Weights of a small GPT-style language model, trained from scratch on English Wikipedia.
Size: 15 layers, width 320, 10 heads of 32, MLP 1280 GELU, vocabulary 8192, 21.2M parameters.
Each number is 128 + 32 x the weight over its row's rms, rounded and kept within 0 to 255. Layers, rows and columns count from 0. The size above them is the row's rms in percent of the matrix's.

# layer 4 MLP up, 1280x320, rms 0.0552, rows 792-811, columns 80-159
size [ 99  92  86  94 103  93 102 105 103 135 100 109  91 100  98  96  85 102  90 116]
[[112 118 102  55 154 156 140 131 161 155 150  55 128 124  87 192  80 127 109 118 125 139 112 100 112 161 111  97 156  79 126  83 125  97 113 139 194  57 154 103  86 177 132  95 118 136 125  25 126 141  95 140 120 130 118 148  92 127  76 181 106 130 147 141 156  86 139  47 132 149 148 108 129 104 164  98 143  89 116 128]
 [141 135 120  96 159 136 133 152 144 103 146 156  77 176 134 174 108 111 146 117 108  64 121  75 150 107 146  97 132 176 106 115 103 135 109  73 179 153 142 143 110 144 133 103 155 191 117  51 154 122 150 115 114 104 109 159  74 115 181 103 150  95 118 132  90 164 130  87 160 146 125 139 138 121  74 137 143 162 128  59]
 [112 109 103  91 119 167 168  82 148  83 183 153  67 100 153 161 100 134 152 134 176 165 156 196 175  98 103 172 137 180 166 137 112  90 102 105 132 174 171 123  78 154 102  94 124  79  99 151 141 151 110 175 107 110 122 150 140 139 111 229 153 154 157 131 121 120 152 115  90 143 111 139 226 115 126 132 102 125 114  74]
 [164 121 146 162 162  85 119 101  97 119 170  37 168 159 168 118 115 159 143 100 125 132 143 166 157 182 207 114 198 163 108  90 118 113 144 130  97 186 113 114 146 160 124 113  83  91 124 109 130 132 148 119  92 101 110 125  90 106 125  47  59 132 199 121 145 162 106 106 112 153 212 110 173 100  40 113 126 154 166 105]
 [118 144 102 157 138 110 165  93 138 153 111 101 160 109 204 142 107 147 101 103 104 117  97 120 108 122 104 160 154 144 102 161  89 159 126  73 101 192 141 130 108 127 130 124 139 101  59 168 122 125 121 171 111 124 146 121 123 141 132 107  81  82  96 133 101 129 139 140  75 203  74 117 134 178 150 135 159 148 147 149]
 [114 133  28 135 151 118 140 120 132 114 156 132 106 106 160 148 136  85 125 111 124 127 141 152 135 116 143 120 129 142 161  95 138 130 113 117 168  77 148 125 149 190  93  96  84 163  68 151 120 177 119 133 133 140 123 102 127  71 155 169  91 118 124 131  95  98 125 143 128 126 132  63  81 147 112 130 121 150  98 118]
 [ 66  84 174 114 133 172 175 180 100 102 133 112  92 184 114 148 184 143 139 160 173 146 194  97  84 140 101   0 154 129 108 131 164 149 102 151  98 105 107 158 100 125 130 187 135 129 167 151 116 139 187 100 118 131 128 137 137 194  97 138 138 111  85 121 118 150 141 149 104 114  94 113 124  74 178 107 179 137 153 120]
 [191  58 124 180 106  81 101 157  93 131 106 142 116 174 150 126 154  96 138 146 201 166 138  67 108  48  74 131 168 107 134 140 103 117 111 110 141  70 139  99 140 141 143  70 155 154 108 145 137  86 145 108  83 140 118 158 167 135 153 125 150 143 142 187 185 120  78 164 119 118 160  86 141 121  88 121 141 207 112 166]
 [114  92 161 104 125 161 142 104 130 132 166 145 152 101 136 111 195 151 122 144 165 102 135 100 121 137 121 100 122 145 135  77 182 120 107  72 108 103 138 109 175 153  81 126  43 173  99 170  98 178  96 156 126 135 146 160 150 150  88 142 121 186  88 150 156 128 153  92  95 110 167 152 112  84  55  70 116 135 132 149]
 [131  79 123 141 130 174 122 108 177 126 132 103 145 125 123 110 145  85 135 108 206 159 112 142 141  86 154  88 122 157 100 132  71 100  89 164 130  96 133  90 133 107 115 189  75 137 110 104 112 224 136  98 125 120 141 142  75 144 154  98 162 110 123 111 146 173 180 100 221 101 107 192 132  98 101 121 159 119 180 137]
 [168  98  78  89 120  98 122 150  84 146 150 141 105 115 101 188 112 143 116 138 153  87 104 176 109 164 128  44 109 171 136 155 127 138 197  99  89 114 116 156 130 179 115 129 104 123  77 161 175 121 115 171  99 111 101 135 160  90 122  98 150 131  75 127 148  75 123 138 107 180 156  72 147  90 153 125 187 111 131 182]
 [111 124 101 138 173 124 147 100 104 121  80 190 171 141 147 132 144 126 144 135 144 164 157 151 143 168 121 147  85 156 125  99 128 142 162 154 146 169 121 112 136 132 100 130 163 100 194 111  97  97  87  69 155 171 173 158 141 120 174  41 155 185 111 143 108 128 112 113 138 137 127 145 113 123 101 127 117 134  44 143]
 [116 137 131 145 143  89 207  75 127 119 123 120 106 163 140 196 126 113  54 135  94 167 158 126 123  86 106 135 106 159  70 127 113 131 211 144  89  85 133 159 189 124 115 164  95 117  71 133 113 168 107 113 160  86 128 138 135 123 143  60 112 127 103 173  87 194 172 126 142 158 167  57 116 117 124 120 114 133 166 138]
 [ 61  78 124 151 119 156  87 139 129 122 175 168 134 158  67 100 142 108 140 158 102 116 101 120 121  96 130 116 131 192 163 118 146 100  67 123  66 204 146 162 116 112  75 120 117  98  82 102 112 147 138 148 120 102 119 149 101 118 104 116 109 148 149 117 204  75 163 130 118 129 184 158 153  51  74 106 162 162 110 133]
 [105 162 114 120 117 191 174 127 104 112 107 134 128 132 126 126 142 133 153 174 103 147 180 141 160 180 146 159  75 118 107 119 136  99  82 165 161  90 136 220 160 123 133  52 112 133  69 102 111 112 125 166 104 147 101 106 133 132 153 140 138  99  67 161  49 119 114 118 108 187 156 172 150 126  75 157 144  84 190 129]
 [ 90  93 130 128 188 101  89 139 130 140 116 134 118 100 145  82 116  61 160 197 137 152  85 111 121 149 101  99 104  55 142  92 154  99 139  93 167  97 152 159 195 153 108 109 107 122  85  64  95  84 142 116 147 101 123  97 133 135  96  80 230 161  86 127 131 142 150 122 148 174 127 126 154  83 211 116 169 114 121  75]
 [111 129 144  99 131 143 196 130  90  41 114 116 172  76 104 157 135 191 129  88 196  92 168 131 107 112  76 209 100 119  74 177 162 141 104 126 123 108 134 166 146 141  86 155  86  53 158 110 131 181 115 147 106 145 164 113 108 129 151  84 108 146  91 129  97  69 109 156  78  70 183  99 158  68 133 102 139 137  83 150]
 [110 160 177 106 137 134 103 148 138 171 112 102 137 145  71 151 151 142 125 154  72 186  75 135 128 148 143  98 204 127  84  78 175 123  91 150  92 108 130 140 169  92 111 124 107  82  80 178 174 118 114 113 155  87 169 170 112 117 151  70 131 124 106  72 147  66 117 165 105 111 117 152  80 122 152 115 150 149 176 111]
 [124 130  92  92 147 135 185 143 100 121 128 160 100  81  77 153 141 148 103 111 136 123 122 118 132 125 109 125 110  72 184  59  85 142 158 179 143 144 114  70 189 169 119 122 156 105 129 199 158  76 140 196 145 167 141  60 102 157 159 111 113 197 157 118 137 102 159 111  80 149 157 137 140 158 142  78 140 141 208  82]
 [122 127 154  78 105 126 104  75 146 111  87  85 120 137 154 147 157 119  53 135  75 106 145  92 148 185 194 137 110  47 133 120 130 139 118 123 149 125 125 121 143  94 149 112  87  89 229 117 118  82 149  81  64 137  99 129  83 104 155 128 129 148 183 122 128 133 126 150 153 135  73 155 129 132  98 150  92 104 128 135]]
# layer 4 MLP down (transposed), 1280x320, rms 0.0508, rows 792-811, columns 80-159
size [ 98 101  94  96 104  96  99 102 100 122 100 109  97 101  98  97  96 103  94 114]
[[109 154 178  88  86 182 144 170  96 166 203 113 124  39 102 152  97 113 125 110  53 150 119 100 128 152 152 122  81 113 121  99 146 144 148 152 168  52 100  44  84 169 168 129  83 116 132 126 140 143 137 114 119 143 110 141 195 160 160 130 127 136 166 131 144  63 117 119 147 119 218 116 141  86 167 130 152 129  89  88]
 [ 91 135 134 160 127 127 163 102 142  68 185 201 149  75 116 150  99 128 126 131 128  99 158 114 134 157  84 107 146 153 101  88  58 167 122 132 112 108 134 153 115 188 164 145 186 156 142 183  99 107 128 140  96 109 134 203 177 190 218 110 150 121 119 141  74 162 145 133 122  87 119  74 123 147 156  97  81 107 108 200]
 [123 134 111 136 178 136 176 154 143  91 119 137 112 127 101  36 148 115 108 137  67 143 122 130  90 119 102  88 131 192 150 164 130 175 138 120 141 117 126 111 108 129 166 158  80 132 158 160  99 105 175 123 130 134 130  99  80 109 126 129  69  84 146 123 171 146 161 128 171 130 169  75  58  63 170 140 165 119 131 138]
 [125 124 137  79 126 127 153 112  93 155  92 130 117 108 108 147 121  83 172 104 123 171 140 118  65 127  85  55 112 114 176 133 141 172 142  54 126 153 115 138 204 160 118 168 151 170  95 105 118 177 166 160 129 170 159 198 143 107 128 191 153 155  95 116  92 163 131  94  98  79 126 104 136 124  87  96 126 155 101  93]
 [122 142 103 186  94 110 116 123 105 138 161 124  76 180 124  97 139 148 162 185 144  97 126  72 130 135 124 102 105 124  82 102 135 114 106  80 102 120 154 153  93 148 128 119 183 179 127 118 169 128 163 157  86 135 165 116 115 165 104 133 116  88 119  61 177 114 197 101 131 133 105  90 198  71 103 176 120 156 143  89]
 [111 143 170 137 128 133 138  77 122 118 146 125  55 168 102 117 134 133  78 154 133 150 173 117 146 162  76   1 130 126 125 152 135 135 158 152 112 151 140 111  54 137 106 116 124 131 127 171 109  71 155 157 145  97 107 125 112 145 129 185 154 164 118 154 130 112 136 145 138 133 147  56 101 109 128 164 127 107 135 163]
 [146 138  89 108  82 144 168  84 135 184 118 136 115 189 112 144 170 109 139 157 123  98 124 127 163 210 118 177  45  98 131 137 136 160 210 114  96 135 133 116 164 134  85 194 120  90 123 159 160 133 123 157 172 153  83 108 131 160 144 105 107 154  96 113 134  80  82  94 113  98 152  97 164 119 137  98 115 125 143 128]
 [115  78 144  90  65 183  62 103 125 137 173 119 169 181 125  98 148 109 174  85 105 107 141 150 108  74 121 129 115 131  68 166 108 111 121 128  57  92 181 147 149  70  92 153 146 163 179 139  84 134 151 181 167 108 135 180 143 136 127 104  80 110 148 159 126 142  64 103 165 133 162  92  93 122 122 143  81 116 129  61]
 [103 128 114 146 124  93 152 124 124  95 139 161 157 125 133 141  81 120 153 106 119 144 125 148 122 192  95 102 153 119 111  92  84 132 160 194  92 143 155 155 174 162 145 113 125 132 157 106 133 149 126 143 138 125 122 106  88 170 144 174 158 166 169 119 121 161 106 150 149  98  55 139 122 123 194 119 140  94  83 119]
 [146  58 172 142 122 135 133  62 107 108 110 146 109 204 148 122 185 139  87 100 143  99 132  98 152 169 141 137 127 115 165 145 139 115  70 145 130 109 143 152 194 167  84 186 109 141 102 140 134 176 139  76 104 119 212 177 106 120 114  96 141 135  78  84 157  77 103 116 157 100 109 185 128 193 175 116 129 153 103 103]
 [104 159 163 163 179  77 136 117 134 134 114 157 123 157  64 133 159 103 167 162 116 139  69  96 244 197  67 137 131 129 154 176 120 144 120 103  96 163 120 147 107 137 153 133  93 147 150 163 128 122 123 177  94 175 118 127 100 119  97 111 153 154 118 140 117 110 125 125 133 134 128  34 110  85 145 174 159  74 189 148]
 [145 131 110 159 167  89 167 137 178 117 137 157 133 185 115 107 111 111 126 107 103  52 179 147 215 152 165 132 119  38  98  80 104 120 122 161 178 106 158  85  89 133 104  82 132 118  76  97 106 112  60 130 106 100 115  99 122 137 126  73  98 173 157 110 104 136  77  83 151  81 118 185 108 113 141 131  82  79 108 112]
 [125  98  70 115 163 147  52 140 156 119 110 117 119 126 127 143 112 156 138 127 140 141 176 177  79 118 173  97 150 103 115 157  66  91  55  78 105 159 130 190 131 112 178 155 164 150 168 139 132 145  98 136 202 212 111 157 110 160 181 184 166 122 151 163 100 139  93 153 116 128 195 146 111  92 110 166 128 103 177  77]
 [179 124 207 142 141 106 116 132 111 112  93 147 113 118 119 145 134 121 157 120 137 122 127 170 179 173 147  84 153 136 140 148 116 129 113 127 187 155 143 128 141 117 106 145 123 118 154 151 119  34  44 113 126  99 126  70 139 118 148 167 186 109 132 185 161  76 157  81  72  80 165 148 145 152 137 225 192 139  91 136]
 [142  83 151 133 167 138 134 108 145 115 169 140 120 119 164  95 138 146  99  85 110 151 130 113 114 156 118 150 102 116 123 106 119 150 133  98 196  95 112 113 130  93 154  69 181  74 126 125 120 138 157 144  91 133 148 164 130 101 143 136 125 122 138 164  98 155 118 166 166 130 120  77 112 113 146 147 115 106  99  77]
 [128 208 159 125 132 137  52 117  95 139  77  83 101 112 165  63 151 137 135 128 110 110 133 105  97 138  89  50 124  82 174 157 146 172 191 132  47 112 145 160 125  91 163 170 195 170 172 185 164 109 118 172 128 153  82 150 137 115 157  92 159 132 124 150 147 160 168  72  93  92 129  93 160 131  82 173 144 150 212 102]
 [153  68 135  81 101  95 102 126 126 155 112 184 156 162 101 151 125 131 128 169 105 164 100 141 137 113 186 104 161  97 136  91  92  62 130 111 115  92 154  74 155  82 152 110  98 156 120 125  66 104 158 130 108 122 158 163 125  71 165 132 117 111 151 155 180 143 134 127 140 140 102 103 199 167 115 165 102 125  25 108]
 [142 101 101 156 135  88  96 131 128  94 136 148 193 118  87 172  54 142  73 181 131 113 172  93 148 170 107 112 112 140 124 106  85  94  80 174 171 136 167 112 105 117 129 146  89 119 130 135 131  78  50 126 118  88 147  61 125 103 109 197 116 166 138 130 132  99  55 110 149 121  95  67 115 140  77 121 110  95 107 128]
 [130 133 154 145 130 114 116 113 110 170  97 150 123 154 137 163 101 182 159 153  68 177 129 161  92 108 134 134 139  78 141 133 175 138 132  72 148 117 123 135 115 117 118 154 124  41 150 150 102 160 111 135 143 126 150 151 137 137 124  81 138  93 127 196 160 173 146 100 176 120  91 168  72 101 141 198 174  78 138 133]
 [157 116 100 151 113 100 170 113 118 124  92 148 132 150 102 103 120 169  99 159 142 160 182 132 181 172 198 117 181 110 136 128 176 134  96 109 141 179 133 154 161 132 129 112 107 125 153 127 143 111  95  65 126 143 143 147  90 156 104 108 135 178 182 123  99 117  59  86 163 119 133 142 112 111 137 107 168 117 128  57]]